config = dict(
    n_layer=8,
    d_model=320,
    n_head=5,
    n_kv_head=5,
    head_dim=32,
    d_mlp=832,
    vocab_size=4528,
    activation='swiglu',
    norm='layernorm',
    norm_place='peri',
    norm_eps=1e-05,
    positions='rope',
    rope_base=500.0,
    rope_fraction=0.5,
    qk_norm=False,
    attn_scale=0.177,
    bias='none',
    tie_embeddings=False,
    parallel_block=False,
    extras=['gated attention', 'skips across layers', 'capped logits'],
    init='orth',
    init_std_qkv=0.0359,
    init_std_o=0.0508,
    init_std_up=0.0359,
    init_std_down=0.0223,
    optimizer='cautious_adamw',
    lr=0.00134,
    beta1=0.9,
    beta2=0.98,
    weight_decay=0.45,
    lr_head=0.00823,
    grad_clip=1.0,
    warmup_steps=200,
    schedule='wsd',
    decay_fraction=0.838,
    decay_shape='linear',
    final_lr_fraction=0.0,
    batch_tokens=131072,
    seq_len=256,
    doc_mask=True,
    train_tokens=525000000,
    steps=4006,
    dataset='wikipedia_en',
)
Each number is 128 + 24 x the weight over the matrix's rms, rounded and kept within 0 to 255. Layers, rows and columns count from 0. Numbers have three digits each.

# layer 2 MLP down (transposed), 832x320, rms 0.0426, rows 172-198, columns 240-319
156141160156145153158125128120103104120107083127136128109113149134060131137100104137101132110101089106098111175098118140137098150136141151114141133129092137128153102105139128138140135091140137142137152100151145167122141078124140125108117140
139133114136094140103115123121195105129120111143108077100075120101135093111168118149142134105192105114118126098138140143128128125171113161107138150090123127112123170134123082116133093110132142174105141168115131131090128114125118144141143140
100150098125169162096125161156072124143104129157139123129135080105141133166136104079135105159163154157131177155159115165152126147165064118106107131139125092114141147115136156131090094123114113142129131094131180118101142106169106122054134116
118151098100101124150098174125132144083102112119123098133076124143090121188135119189136136118155115128116085163118169046152151134102082148102098174132153114109113104137122123110148123068117113161135092106109185136139154155137145139144137186
141112090126115166161120120134132117132117140108119111129136159110151105167121140164101144108140147087130142136124096082129122101135149141161173127119105136058124146105119112097130127135103105148154145130132109166134175132162083117118147110
138144140121098176173121144107103095119127112158098148104139116159135126154088125123111115075148100134098154157136129117173103128132122117149172169103139119068136105130141171083111115135102125108139124131147129154122117126127161115146166121
088158133124113093083155122146132080115146104124108146130127114111126124142107111094118164101115137164158127127152104140128108079131138111151119100114126167144116165084114153123149093136133162140113143098144160064159129108128114076088126120
131144142099140138136149122136091117099142141143150112141085071146127119102120141099105080101183156141120149126153142142131142115120126120110107169106111151158114171084132112131125202125101118149115140122170124098135114156097124092160118138
121091103113124130153112139150105162143077127111109145084140131103096141097138137115098113100145166111151135168093131118131143106122199087117137097145146132144127132137109128176122180146129131108140141087116088110126162108115156174144124094
132085165151129114138118096140123135145197104130136103124156108109129134141128125118133149121124161090100131092120153139128146118150112112155155108106122152151125094101110129155115146158115126159149123106131076104142106117158107086111145116
151146181145112097137121117105112120103111094165115121138143116158113139108126112140137147138155143128187140156174079057119133110136073126142081121139097161125182140137103117109157117095121118124129124123165138165104083127108136119082143121
111167134129106109129148136153138112159113126113087124124136077108136116128137148174107139089132130144101110102096117143156121121128103112122103137136116113160136136095125107107149115121122096129108130091143132129141120128116099108167104108
147097162126103121107117158096121099104141137124123123111067135120105084139134128102166096155115107118136162144136112127115129158122132154122155105151143147134111125134129102157093158139103145143133126148136177153109132115142117119135104098
107116121102133178158168125117122132116138114146153118090186125144115134144106118148140109117114140114100135135122152126141082086123142122100095174117098133094126136086146103146146131152100124152081181149119069156110159129112100102144123126
148126158117142090108140121164170090103097125112118165133110148122148143096113120147109072070147135079170092134146134132102145119141134133127084140105131145143146144125120137088138099132129172145137112114149099124146109174088103150159143132
073122157123124099113121126126128162151150149111082136144153060124150082095168131151120110114096138147126125133113065132117103126106139139126108131113117117135140108111167107127111114127100125122104112143141155152106147160084097164152126084
137100118163100125137145138148157166135115101074136135156123099130122128125126104140152102147103125117128096127127113127148139156126138172118083144122133098160141127131135078094139151114136163109146130153135193149133123138118100106156136122
178064107113087121146133095166089119127117132125103163106102170094168176158162133128130157118149155156072120095142117115150108098126138119167148117165166122141147073170097144133169153133136157098118130142087138154174153120126155144137177138
120171132159119102144118109134122124168146137128151095125142141143113106116115129136144109138160131092115140126131101114117172130107124091134153133119146144141157124131116152110141133131118102107156139135132156088135120150091111081148125125
134142158100177132074104137111148111136138064114139114141133120131146119151123107104096134103143083108123080174148177141075132125125124104144121140137109108145075136093154104127092113106099147208135072119165093111097148140034157117071102117
131128144149101138120092135182137123133144133101132140147085123109109129152122139132109083125135145156139089118104139167110130132148139145142130128102129124120172108151163140154095130103123123133129145113085134094120118181140152136104179134
144149142150102130121108103121108151105163076128114167150115139140118093158108132108152176152120061091199103149132103142103136107161137148149137143121152112107147124127149099128133142155127154100149102107095119111136142144152138139117113126
153114176116184122116154126150110105156133089134098098129101136166129104089150136110130116117160094132120146114107087114115168155107089162106110091097174160158134131083122117142156105088072105114110084157186171152123126116090143135170136143
113157100125121164089119099112132129129104124150123159137128142109151124131115108147115119117118142124201111117114119141130179136092109130144148129092136134132116160149144137134151106104159105158144112127130151165147155171087142116133113137
131118128141119150135149090158095134120167127124081130171130110115153099125157148108128114108101161134077152128159135134141154154166181102128136103142132147148131122126099100106107115106108177161197144119169119123138144146113091143173086119
101126142126164121118107130142142142141156104082122173112195110146127112131145091103128061112134123145175126143098131109137130138113155155119105101117151162075124120117144135133119069152107158133118121162170106149106145136098095101086154117
119109142117090149088107133088141099176144119123153103132144107160101124162105131123127130087097125136183152110141121124146089149164096192162163118131125146144119143108137108148086158156118106156074164079137086111099116168118145082082142121
# layer 2 MLP gate, 832x320, rms 0.0461, rows 173-199, columns 240-319
143110124136132127094162150120128110155132115133151147100160145151122134124112138093127139103109149141129140136108110163108133128116069103141100085167157150127092122110127142107078108139122131105121139103143151139087125121128160143121139102
131117113117139122123172175138139118143096163139174081124141105122151117092137119119163102137161143100144140128115148141120161159139116129103119123145103139166137158145097128157104136143129124149125124136151164081104062094127103128105132110
108138131113159186199075156113156124121107096136108118093129136124134161117123131150098128125089163118112126145126115098135120145128158126127109151144103123130181138124096118111154106176094150109123142062127123126117079104105099099135158139
137098117143160137111169155139162128164140145143129141145133112127129125176127121082126137148138116106148128156145112114164102151144148112134129106124091127109153129098111141132119126152083069152139147103152150161135129103104131121128195097
105122114150151125171146145112152149106110142143122155138163115152185139091140108149128069125122125134097150092095143107122143138112151157132132154166158089093115139158087136102137133142141167085151114138120163124126077148126075101196110133
138139122138140137197078087104163106129117135149113137102115128146156156145130098124141163132109128120157122118150125120145150105099114130108113111138115160127119141110112149160152124149120114115126140145077119139112165140095110152083126130
141182153155140110155121104091104141137133128113143135143123156178107144104114120110113126136150139133102147110117152124112104133096150118167134112120161139117116195153134084188112136129141136153151127095150162134128133078136127090116154126
119109119130120180117092120118165124100107137163137128116096136153145116114155111110113115117175127129152131104122134110148136145088108139114144106081138110102150099112133139161144100160174115174154125138139089142146133163103126111097102136
142121133129164154148128127172120101104151127101148120176148161146109116126122165155146094161150170138142164128105114097100126074126140112134161124134119115147160091093161129140112152121148133061143138115106105155196104150122166109132130143
150109132094129137143139141148147178111184148156138135170112119124106140129104125135111111143165093124093122128109125116147136124158131132110126154163150106145144139111158116162079138117128078083123134096139147112146142083148094110115148093
169134134135163137122118118106123149154110156167135117143116104130181132125106163118114090138155156122162098148097174127141119138151142111164142141068153132142141176130161152086141143169095125145085112138113135176132095151095144099101100087
099106094152121117107124124117139144129151119140105097107104103117107149119116114135156094114131140092118130146130122163147107147107095139143098146132132123145092099140127146110146126154150137131151102136105118118134090151167141136100109134
130121136168160153129162105140135135134120145171159169108155124124104127124138136136136121117104100141180147134109163141140106133084130112139120155114137089109109100099159135141126123167161144122126100097110084116134080106124125117131172116
120111099117120138130087151111117149102123107110106172119156134107128117153077156099092159151146127177124146096158070133103153111147164123110138138091144088110161122111128139138142160146124088110134119097094118136137093170123077093164116192
154105117133123163126122121134135129142138095160090130124149084162098112135121131111110095150107143134092149142110119152121158128167205108144136171129096079179069150116149115118140153146118122080134123104136138089140127156152094122114117139
148130082138117119169124108149159120119093122094134115127112126162125171179090142140139108123155125070069130141151152110129131161151161153113115102120155140124174166148096130068143104149121140119097140121143141095169128123143090119122137111
088130091128128161094170111124114108135152093113107155113176123067152079127141159108123132127184172125104111127125123108132148105126161106155147131134128092138108114142097112129148129109121147122094132156173153156152098143156091107116127132
146135116072107158116136161137110099143126099141112180123105133157090130144119158123180114104116092115142117132112134119158101124142137153150113149152122146113119110166110133123110141119134101141131129127133146136143167115126116161091121129
105132130113120136146154158124129088163114099176139112116129135126140117086146142118185105117198165097130147139118098118125157143144088138131121149175154105138087129122102129140096183118142135171185156100156134162113085099115114117123148125
117113171112136074131093128141090152129102156093116139139127149090119114128101145152138186140078154128094116055140106092127146121179140128131153130092163135120163139134096160105146119164134135145174114097176170145133147123111136107130115113
134123110151113153144143106102144082130144178104151186124120157111116169124125142097103136108108110112108145109119086126137135104153093097076107134109088122180145156172127130099124137109138113153166081098114150116126161117133110144126157166
113132101150101128153101139108101120122162123095124121139170124120110146128116075131092081136133136113141136118125164147167152133127155128133114133120146141162075132154116140127105154133105173106106083116103166084115166168170125101103135133
134191150134144107116096136125137130075078149116119143139160100100097091140107078126085141147162106129091124090121145146147128143158119081142073165131095130094138114125136099150149129112141112113126098186152136159110133115077080122139130101
104133124158134110096131134095144124164146094121108153110133139113087142112141116104141142144122147109102159104129119136125127082103131113142128144144150161119157127108104169091200156124141140134127147111122124100128152141086142154119107161
051142117168146121103165148134158174167126125096109152159159108091139084093136141130128106148139139100085126137152131103114136122102106156132128153115138136137147090177144126145144155160094111104151114128123152162159139146107157117162169077
151070139094124113125099103145162099087161111151117095100129109118108148151113133117161110120115101121139151125124120145139109104147141187122134128138129147181125134139141139151136153113129148088100130117127120146121142160142136143061144065
124150096133118185166127144136190100079130110099086139177176126115143134104119066129142166150112145096110105126108108090136155094092137101143116122123144153126155103152123138135140104176151175094168146116116126096168092122138093101104096145
# layer 2 MLP up, 832x320, rms 0.0453, rows 173-199, columns 240-319
119114119138167129089124108128087108149152123166095141100052142139136122127100135131116099119136149163135120141094100163133136134141131111152128134125098110136098139174127157089144127147145100144128097121120130114160109122138143152153152126
137135091081122153111143194150095088115082105142126127122108178104113112134153178129166130137125155090167157099103149139159086151137115133117121136100136175109132143143129137119100137094087138151102185115140109113112116135106174163142134123
094114131140136113128118127143099125085132088183094159147136156103132131123115140117158145175105140126101094100131118128105120088147133136118088147136157096151134110145144186127150142141116137128095160127131121103144127148134093169110163129
145122094132157135161125134149098109115121105140101112138114153126153103150120121123144132152184175145158122158147145125122135103117098163132120136139122126175129106127124138115126103125110163115111117112132117118141116161133113136143145137
122142108114110130064130134140115102100077132156146113146138119141140106125131120123108133121105129130148089139169093153136168179095156115124176147107124136129141081086132143131117154104185109140114108140150135136108103113112138116121122101
174111104157131154150146136110092147136148127129121161096142134104108134089143087108165124113091135108115138125136129117149152121117101180120103137151127115111130132139098113156134165142089148117115119120118085123109113123124168132175143144
098149143117145137145121155149100087097136146130125151127106147117145157153161114107145127081136129150153172093143158108099125121079173133138129138144168137126096116130106125121107119129122143146109146120097131142143137125134151140111068154
121130135140086162076156129124111118146123115140107105135093123145133137136129081139154087120164137113124121097100118115111111127114114145116109138176101123116114149087123109138129137127153117150129133138138098128130115148106158173138108133
105099120154196123129080126125109131134112142131169142121153109125145172155119161143108101102138091089159129140118098158106143107112135089101142096112091134138133096079121103091102084129137097160179084112149122128086136146126148126146133168
137136142119143123125137153128132121115154110135112105142120109123112107121154171170117192131162151083125134135095152187159127138102158128114137156098081150130170076142156125150138119148156136146109071121157100072106149153133116132153168139
130141132107119127073153095092102111135156132213115127148134119101133106170129128100118091097127133157135123142128132155175102108083137076159126146122143126131136107117191147153145123115137144125127101133110146149136144120126168122128106147
153157119156108138160113133109098106173108119121147173130117131129159143153126121125148107143155128137083108139119129111123136140153147123098176119149150116100146146137104104120105136141150140125121088180170109152154141172148142149124151154
137150144117110121111113120129109108094101139124110119138118111134143116098133151172122180167139138098117133104082148141134132103083107159147125140153137090145100122115132122123139143100062136105098102157135153116125153102139124148119138126
131124136119154125148157152142081111122113135106133092126122128137115160139174098090157125086119150122138138186099147147123109129126136133118155136160109155107097121114156109134134129120133127179136138089173098102110148100123151127143111095
108138110154152097107132144132075175103137100163130133087080096117127095153102153130191130184146148110125067127139146136151129107109190138142086104126092088159146135126140125141061148116126122116143134129118149157132141214096172141091143137
102158121141105141155153143155136137121135128117143098127107132134129124164117128132103139143090118112182131110103137137151137165162122119134157139108160115131119135116129138184091138145116102157141114078120133104100133107131117096132154154
101127140137107122128134171155124131144107121115175182116093095121130125139110146083116152112122125131142148115108151131184139137107116112104117149132126152122131048181111134116113108139125124116154122100141121134110161135154132104151093188
149132097099142142161143142135099157160139134149100168149128111101062145084102113140114108133129145173111120129130113130102157150125145079116128141128136149139122139082137135166140129121093116160129097180107117146115159157134139140114100108
099093125155137087113111123158129122181140104088115137115177175122119113154103140121136168110133121149146115191154122144089146146162129095104125123081148153106111170106118135069120145154135107101148146152087153140113123148201141144149133126
145119117122111119125101106155109172162156123131141145097131162119118134106127130132103149099122130143117116138107133128121163103105146150133121139111140092111071107152131140105155097140170117125126136139131144116137112111147108107140111112
164140126124154106112124162128130104107115109134112089096131077145144135137112169102131140146129159150084080121123118098156115103102108077133099106122172141128072152130079166120123109127117114091132118118151117145136192123098093140142102113
133119097154163134109116128135169092067117102138186113139143150152165169140131136108192138129124128099141139094092106142126187099126152099125087077115099125129147125079145154152109089091156161114102105123120159122138089154130161133152138148
138164110134135087177123111169090082131134103156131140149163127119194129104102108127125103138151112123145161116147145099063115160159129141146166123146153106123168113114141157132125113123139154125142146094149151167117126099191142126125123104
139131126102146156128136181149138130143104128109149127152143110123104155148171132098107146096147113097107172114112129126168145108157091145102120168109145091076153112086140114098141136170118093171096148151149148128121136133111118123076132109
158144126114107136122153136136118125138154167184169122103156142143165132155111107136152154088137154158098106099087147175119129150053150145115147140096163087125114135132098128087141126138121122137151145168101126137161157092132099103139109100
108097111152137126123172140166072149125112129133115110135133121141085117129155165120172125162117071150148145138137152171157117107149105145142072173152138100152111102158135130099120161116145139149150146085129148134152146121152116148096089179
175110067116133109156104112142137132126142136135116118108111106141157115101130151114131112134147147173101161145143093108134083134153130097118146102113144126086140115153141125170151108115093149122142150171162081183109083073153123133136088161